Part of a small language model's weights.
Size: 17 layers, width 128, 4 heads of 64, MLP 320 SwiGLU, vocabulary 23234, 7.3M parameters.
Architecture: rotary positions, no biases in attention or MLP, tied embeddings.
Training: a variant of SOAP for these matrices, 435M tokens, 3322 steps.
Each number is 500 + 50 x the weight over the matrix's rms, rounded and kept within 0 to 999. Layers, rows and columns count from 0. Numbers have three digits each.

# gate: layer 11 MLP gate, 320x128, rms 0.14, rows 80-96, columns 0-127
# up: layer 11 MLP up, 320x128, rms 0.144, rows 80-95, columns 0-127
# down: layer 11 MLP down (transposed), 320x128, rms 0.124, rows 80-95, columns 0-127
gate80:432537567451518420504528400465528525526490593435555526483501569537435482439547489546571607504460446492511477498458489475578437510508541603579506505527487485465480506494571423580538451522457452479435554453530514467569463494475484514518473555511456418632487551324552331405531490490502417540445471498548490482480531466454473585434481413489533488517538433554535551468445509492487490573456
up80:474441493479536487459606432532507507500431505526546483558421442593421485413611504584507580536495510595477418336466527539549455597501559419526546581527467577470558486485460466582468564402491497410581578436428571487477535496541556448440406485494506484558469554406464431486519563469511460498531457424435493518438435471531538411488518568487488438547504453433438428577443560511510462407527
down80:477473562538521532476442512480472474529487503517554422539512634477472538467559566525541476562508533463494419464602534497586413581561467469456546469473591535495519510581543455522492493538500514654519432544534506518379494539465535468529458487509336601485565489500560563437479453503506522551387491594426532415494547462557507544561472472445384508639428540534514453481432494504442576509529
gate81:455423463484514441450477492502509546481447523444507506446525446503508487492420447534516362534506452474406401514539531482458421554452555559462462425493506444448443536477573421608460456484407490557449479564585494488531468534519538472518480483466515520452486606459476527458447427519485446541493495500530550586510516510480508547540542438488520513439530464568448470468615570447451444509424
up81:629534468451557450461573493455587493516428451566497557426477511518522347469510560527486445505547521570490559539500489425556367552525625454478497517533566507554454488482509475574443477473443468502460509462519492530468517445479531459471495470490551487535543482487464479414588374485478516468479550527568564529460558522561466598529517452544548443410503395598500470516530505441502568489519
down81:474565503536397473463457521435539532526492509506479532519515553610516495499645450479484537483466494481480467509528449415539469508531477567462523482536429529546544403545614407469490509484574456542470468531549503472479574463558514550590560575409403545430428602515490482444605510440546518527583451448531562496586538482523456631515438541488452476557466465468419583409489469446533515507527
gate82:511427448417515467544566528564575448588465509468583536543471466554543399565479516425413536518460519467484526404419392465539511564554425531379515584537471476466516487563577496556457473462584442426449483452544445499541457552504599429529442456514473512547429493552566571443451461572501550505497502536487552521483543433480512374564418602465490461412396500567475471497440585519562521499537
up82:356474473450411564442521531475523471509597473522492424452382527555493553488486451508390606532636519506499494469569444493573503519566545571513310581482554581447539437475442552478477563427597522599502509427574489453459463445415499490531535465582619491596551591559497558496451451540540530528495426513533551535423429521535574503357447517496537463409469514496449482518491503610482548405503
down82:561491492515418456372538534532489413464586525477575461537483613495529420518460566445520527475521511489530516479531550629537584548424503503584584524646577598469450409486485569509551455457612412387481435436556506603454578425398507482577507568497460436461443455531451494531520448596526567376523505428464458459472544553481512465328446510482537476500533501533507515462660398492553550425502
gate83:494619474553564495519463545548408517580538542615529464564585508481510399403585553493559453568488451483474488546522575531495496450519397462479480569513580544489562545373498487597460446477501510523441514505583511513523510437455496524434546561533538477489501483584522472565547418503455551559436545532483551460497458547510513570433532510547466491562610450528438605457608502385481539518548
up83:480509496483489440499560464466475384449388505469491403487541454492522443439581527507494513428439498506529612521412460567497623534514529546566438495515485451499459527561510513541569564596434383575389480484512445474526569489510430564487529487474456453548555508469605416547565519566510480651487433502484515510475468495423510465437485472455478479551426554504532533455434481492516473536538
down83:411501457485537479417488494511456528523497471494557557530494543480517532578508462503495482518557461458434434518580474434486470543513527507535566508533435511513605551446322512483408495475531526433563500549538505481582477446546618557398387534517590585508475530506491570512498533461413469454486633471526524523459406556483527527498523556570509467501545513486541580492469578520626496506449
gate84:564404497545458457468443480481505456432539555549451458561452530506493502506576455494512564663495424462520470492431542515446474577517536482512527409563472466418501541571543556544528476516551521502438511455566473512550632479563553514559545537444602554398528472544492501522509531450565420543515532452517536491390520526466532587537464362582472452553518406431486514560467502482466452552399
up84:549492477478427499520554472428507435424497550490535516436470577390525512559578500442516490553493479396511573530457557539535515529547481516473488533451464504500590427507550478552495513493469528505551495490478471474461419454518456561547434496464530524570419498438475526414483500479496498520460492512496569518510572486550572489504428432520515516431543537460476497514466478535426457511516
down84:409525472506470469519526429439526552575530390547526488505503516511524453523428523518496510378553557525414450500550500481484479473542567524528462496484521499508484519486509495496496472497493503555417483513536443417518438382473556575487464412506499398573466518421537404456626528432486483443483489547499447567521479487483392486554490508472487456414500539549422416473536516506492551528524
gate85:492468569475527440372612496479493485496579478454471396428531508489586476465575503508514587639500477528577444488411603549487464536571443431501509575524439511482586565529516416584534491471469507515475553402498515457540457412599527562494547507543585492537457373434502538497508488570481378488510555504464509557479538536501569589441458413458477530513561448555489451569411450530509498447542
up85:464538465498439428518517524415566449530442530466456461498511487504543594536458550481461455397571605458505509526553437486597538445494492443585502545434451485524427384484410491478483478424482466489581495627449510477546537483472419494491479477518425670411505570566445524595537517615522569551538526508467519541517485537532488401525454507563414379456437570536431480530518425568509456512537
down85:483512460477495508580434574515418492573454505589474588460508465467461476592537523450525501619549591455441441496553451513533468568513499516537476450526505543445526399422504529443475527484584558483481510485595565449470485414466460411486468447582441595475507586533507529603495460503497524548484494500458533570478518488672514423604541533547557575485425470392395449463576509559516524515615
gate86:513458494472602445434592413402544499509490455526551521503498560581442533501524531486479531442556454480546519412560519501595514547549572591506454482481478438490522532509517489531533412504498531627478589617528518485518503537490490456531487526433387533454587464576548462455438545531492530508525602536508459503452519536459551522542518583466565516505512415548425528544485506499533591467520
up86:496442499516458553450406565541551475433495461420545413510490546555524424516479423436525462494514548501575454492418414496422469535527424498461460559518576520503435462436471557474513505449487442473576466432464598496548505485404484533446417510519523538431471442451457488603517476432436531485571389518608490512463463510460549477498456449529435425494448494483582475488460514547489354417509
down86:524514528553571456465514434471492530416503550591531555522455503414425485461512497482549527454477498475584556503446477521546578517538524533507449464524434458515495514485429469530490463518496552341515576574488488445531553455544487396452516513454517526528456575441556516419460498468597488448473500565530474549481509521405451521444478572570479542460446551467594502453540418503518429484599
gate87:540569466549511535514572463533499579516640459450533554415458510508549392491518548510555512562527447481450440394517541469451584471442492509515426507584546515508449534541487459518543397448575498434549628552572526503514575469478500539566518474445449479586633496497490530473472512435510503517489438552455570450532485464453518539598552396588600501518517548557348494476458437568411414443482
up87:466482550456499541497553490599521478459522498509464524517537516406475529439458471571549549475459512566646474495503536578504498545474627586569470450556510519485446499460563403594515457392515544509400486544563502527491531605442387530574478550414492485532439565584454513411549484543573501611458434675505522376483541510489489495533539364545565463511496453519365476431491595485469490471439
down87:502401485529479538546525476514474555482497435572474544431418542529512423477502553543524480467483501475512544526551517550518435537504450432488494452521504619463486560463516482520514536489548474633483556516517525508488508519570561479522557454527487435415532535516504480501491448495581504475496483495461508483533510454573562475447561556465379462452484475471453593496525498442379543565435
gate88:532511496483605559599521443437448616555588463487543472474601441505550493505572462457514455476525430504584482468470492536466556477457484427523599544546491442507533507495475388442511451435487456445478389519484474462475508435409609462440467541512414548504497463490480426505575544521526482528556493519481540499525509425548466559545519502513471489428429507589506611557509431526627400595471
up88:427530539425493520532441499531486459488477457594473415361539489387580448532612527499556475495520547445458481601486491518494562491529486455483540514547482479511465579467481510503429502483427452589543516457510600425506554563487448515534566372464542518459511610563370552471541376580496449540607578458546545459415399470519508504538470573448490485457540471498492509566518596548497404528529
down88:523524584606462446586530496444455502430394580486476598524492556509565452569413413470488553476469558535445456497528417528540401513598471490381485468486521544470472525372509594555556585455412509474545564467557494444480562494588380522548481502408451452503590444506538465524525542399451480441485549593502478502475481559442480446442473506448462494591528533568444446414475507444517560496551
gate89:443534504513471468507528409412402510526492468545509541610598525476538394524439522520594614462414453580488508496496529496506437473529435503501509532559490445542377558469445482447501466448595435582538466469420514532569526453521530460510491486494483453534512566490526536548436423457506468410510509485488427579564521489496505580427376543512500417478564523471499499496477596520492476449453
up89:449442518490490508526433567544489463533490567479556578441506494451471453502507458532531511464487522471565540540523498509532485519488447442425531500466452547480515422495493501415556543514491545469564391489454475539563511440521472486524533686498471453449448492508560551472488498512548519528565443486539468491556448459559419557545511485542429492496412506472416457509499460495508545475493
down89:485498491489481460428458511522472496542536508560389553415463439580483565552487480483476515460485440526420438511532584451503527479584522501414455531526547518551505464556550502483530510465506540521563487540530465521490557571538522582558500549454462514500495534483545481448557571363535574464544481507486491421480490511462521536593508534481510580526533510405569468570552454432513507530446
gate90:536489496570528538511451589581475478589432483551564426548557410535517540644486440445486568447410464436439495522499483516515501476434534527540520526520478485495454480468468594503559455511530448525547479483555492496506505532405537543438571563470435530372521624454477444496475475475486443532538520533437478503520487522461566503563511532561488539499560535440416393376600469533505434602541
up90:399432594452629618526445503488466406417516562504519518544465505503459442498520502527492495435460503615425392444408535474450454564569526500604501497500484445527398491529515491521417551561541492431561482432448546568570523505534479517519399447462457538491504462408433499518500472540454508450466507490535448527526467473542531535603451547513513458548496477459520576511494527510478508474469
down90:542594496436485501396559497409453472495551539500494530477441436437569513506505528515478457478519512426529468520479530495486550504568547414495408419416527553525465533481564490518484512458502522441443548541543447544447491515445508505436509438505446548510442459521513545561538527578547526517489415577476525489497477488574442505484392563532473425453489581473571588579505506433558549478493
gate91:594451485514390480637531550602431454543556486625496536475455515435455537519542494532501504591515499502526427527585531519520521534401528467463584592496427513470560516446453525483505491565470393389543486490585424526524471523558537501531490467527557446403583496540468499489456389585471504381522483463504544447489531538536557625462488390487486408501484478488441507409559579572487480429538
up91:530467573511434524531483495397477517561558466511476540550499451405501495613532459470456494433472503468378515383491497528530438486484522483447573506555443489484428502505553513571424548537419391473482490486498483507372400517437468454525501533548558496436436481461513481521578499545550577492433614528470524440490500618555427548434578390497434461519492425412407565496477497556551539500546
down91:425513472467544573446534432518474515531490437516463399487506485527462600466437503432432526453480603489592559530474468499560450521547534541423507534566546451469494512486500474554561504499600619529489406552512549503553544453455461561572510479503430515507496513422473585534485571448448417548533476544541456569481492450403575465534506533469534547421526477563593403521485474462475502523482
gate92:508435592548487574508452480445504469543489460533519481481450560557519558510499464443564458434513440397570502531542544559472436545408558459561537390478437487520583503452513441578546527539478392575436476512465444485499496498469556542464543534521565618538468489542467524476510505528468444511475548492430534571372517494473551486496473511507482467508559535516441425518452523408442493493496
up92:535566516408623469560491471447595453437470528411466464500421476437540530485473553497530399581507509408527470489492463496560613537475446502488499394471524490584487546476565463536550570481507502532536508468486482457494584438541517494501567504530555434528570479480519516574544522409515486492476463516560511516473383527489459539507431471521456483549495544464493525466470547504465420536409
down92:412498518517504501420396520491404503532542451493505523439469570431443474469462609495472577438573438530472526503457566496530459482459556444475495474519488501554575491451469446539470568562482491447501453439596437548621497546547471573566470590397506581451526481455481481396494494486500447544512521465497427445435540490490497497374518566562562517501508464563445495520599458540462534528506
gate93:541469448542528505434507490525459566521446407583485500533511465522558456412391467600485466439514433537512514502498547511476512488437406617435476523452469503512518470590540432506517392471479488643488493499534563493565492516546408521493471505510515571511536515529548537481446649538519525371456482495437510423450486522460449552483508505430488561541531396453576551447472464437480453529458
up93:595546464474516564523512504483494532434526513569509520485514455569512477527397466506520436473505623523502391602483523520537525468483486520477490513510476568577524436525513514503468517472495432476571460495473470549475580539566546570547591518491483455608518553478534434514467532550425527566519419504399403608575546613515473561423506483446513560480507413514541507455548518546454471495506
down93:611448419514474557562472530531527612508462483541477481505521443506526477568465456488512457500531433578513510475511506526442493476468478540522552462415475507590486405522574480488433425535496484459494544447528428534551497570518450548560479441567494568527585516528605436555529618455496503481456510451430506458410446589482451524530555544497509556525572398478501454470549509467465508596473
gate94:496533491543495524416573572498464462554409430472525539464435524440516475489567530447536508344472475479460378492438539565596475537486476453597499639592562464436474444523526502455573470475460578500465512408566538479511452504431475432500547606542512584573511612520518551491408566500562642437432543452451490468426538553471462547601460546493476487519463451404436530437433532496487490481605
up94:484452534409562492435493577409406523619526524591429520586562466571550483572517531599474507593549573486452491526526535457574470517550466526563537516397506428470488518472537491533505432517579462552516431480447467503439536486435477463494529385483571526470537454385505507494584589410535469582513633535416403476489593499422438582495465477540538473524518439404496522429513490401493485582547
down94:573473534487547546492642581520467527461482513498426558537405496482509525437518425463489486579420539489554541460379479421613585509548457417533546440492490466493433576551473366486547531560457552521428466476468512492492514480605563557595507426544498420527620481497511498488510477482492454414487586558539463467490526405507450452439553520478506472547475506439498554448503600494432432525473
gate95:527565472482457442410510460434445519496440408483538495476478591488469475475524501588491458532509479424521416508469562513535496453490547580483476545486560555496492503497498472548478556485538562553453489457499578490461545471496515523508529476517468483560562522583494490532503496602500493472477559474535494406536567434404573560440588495527523571506518455513403458557545560529610461409483
up95:496548499471533511455532403490575470417425495471552538480514528495567549533411440512477473446463574528460469532509600485511502450492485451494597504511479476489533485498521498530439484518495541537548596514491530506596626494500554481539537459536405441483475462551526440492449522575455426398491476530468508456528537510487529521461490510496561497465487480412420485496531540433417444443464
down95:506542485488507526538490496483511508554479521577469465470533534499520496403534545514479508554521510441516571474517404442498520530469488490524424496610434477530489486473415483503463553403473565644483428542491466556473470453498476463476423531494455523509487526509469466493565534545485521461509510522468578436472499573454514581496429511454475484459438557554494540526509509471422451530513
gate96:496567527501553551553578533492525473488474435414541454564501539448524504474499479493466531587549448474458509478542532515524429454503504542475491582435427538380526409540563399494459502460510472383469532502591490502552476609509530498559414478499493486437505456557509466565438433504581482476555580477466508422397491472560518605453459465446493570450504396550393391552545562528535452459482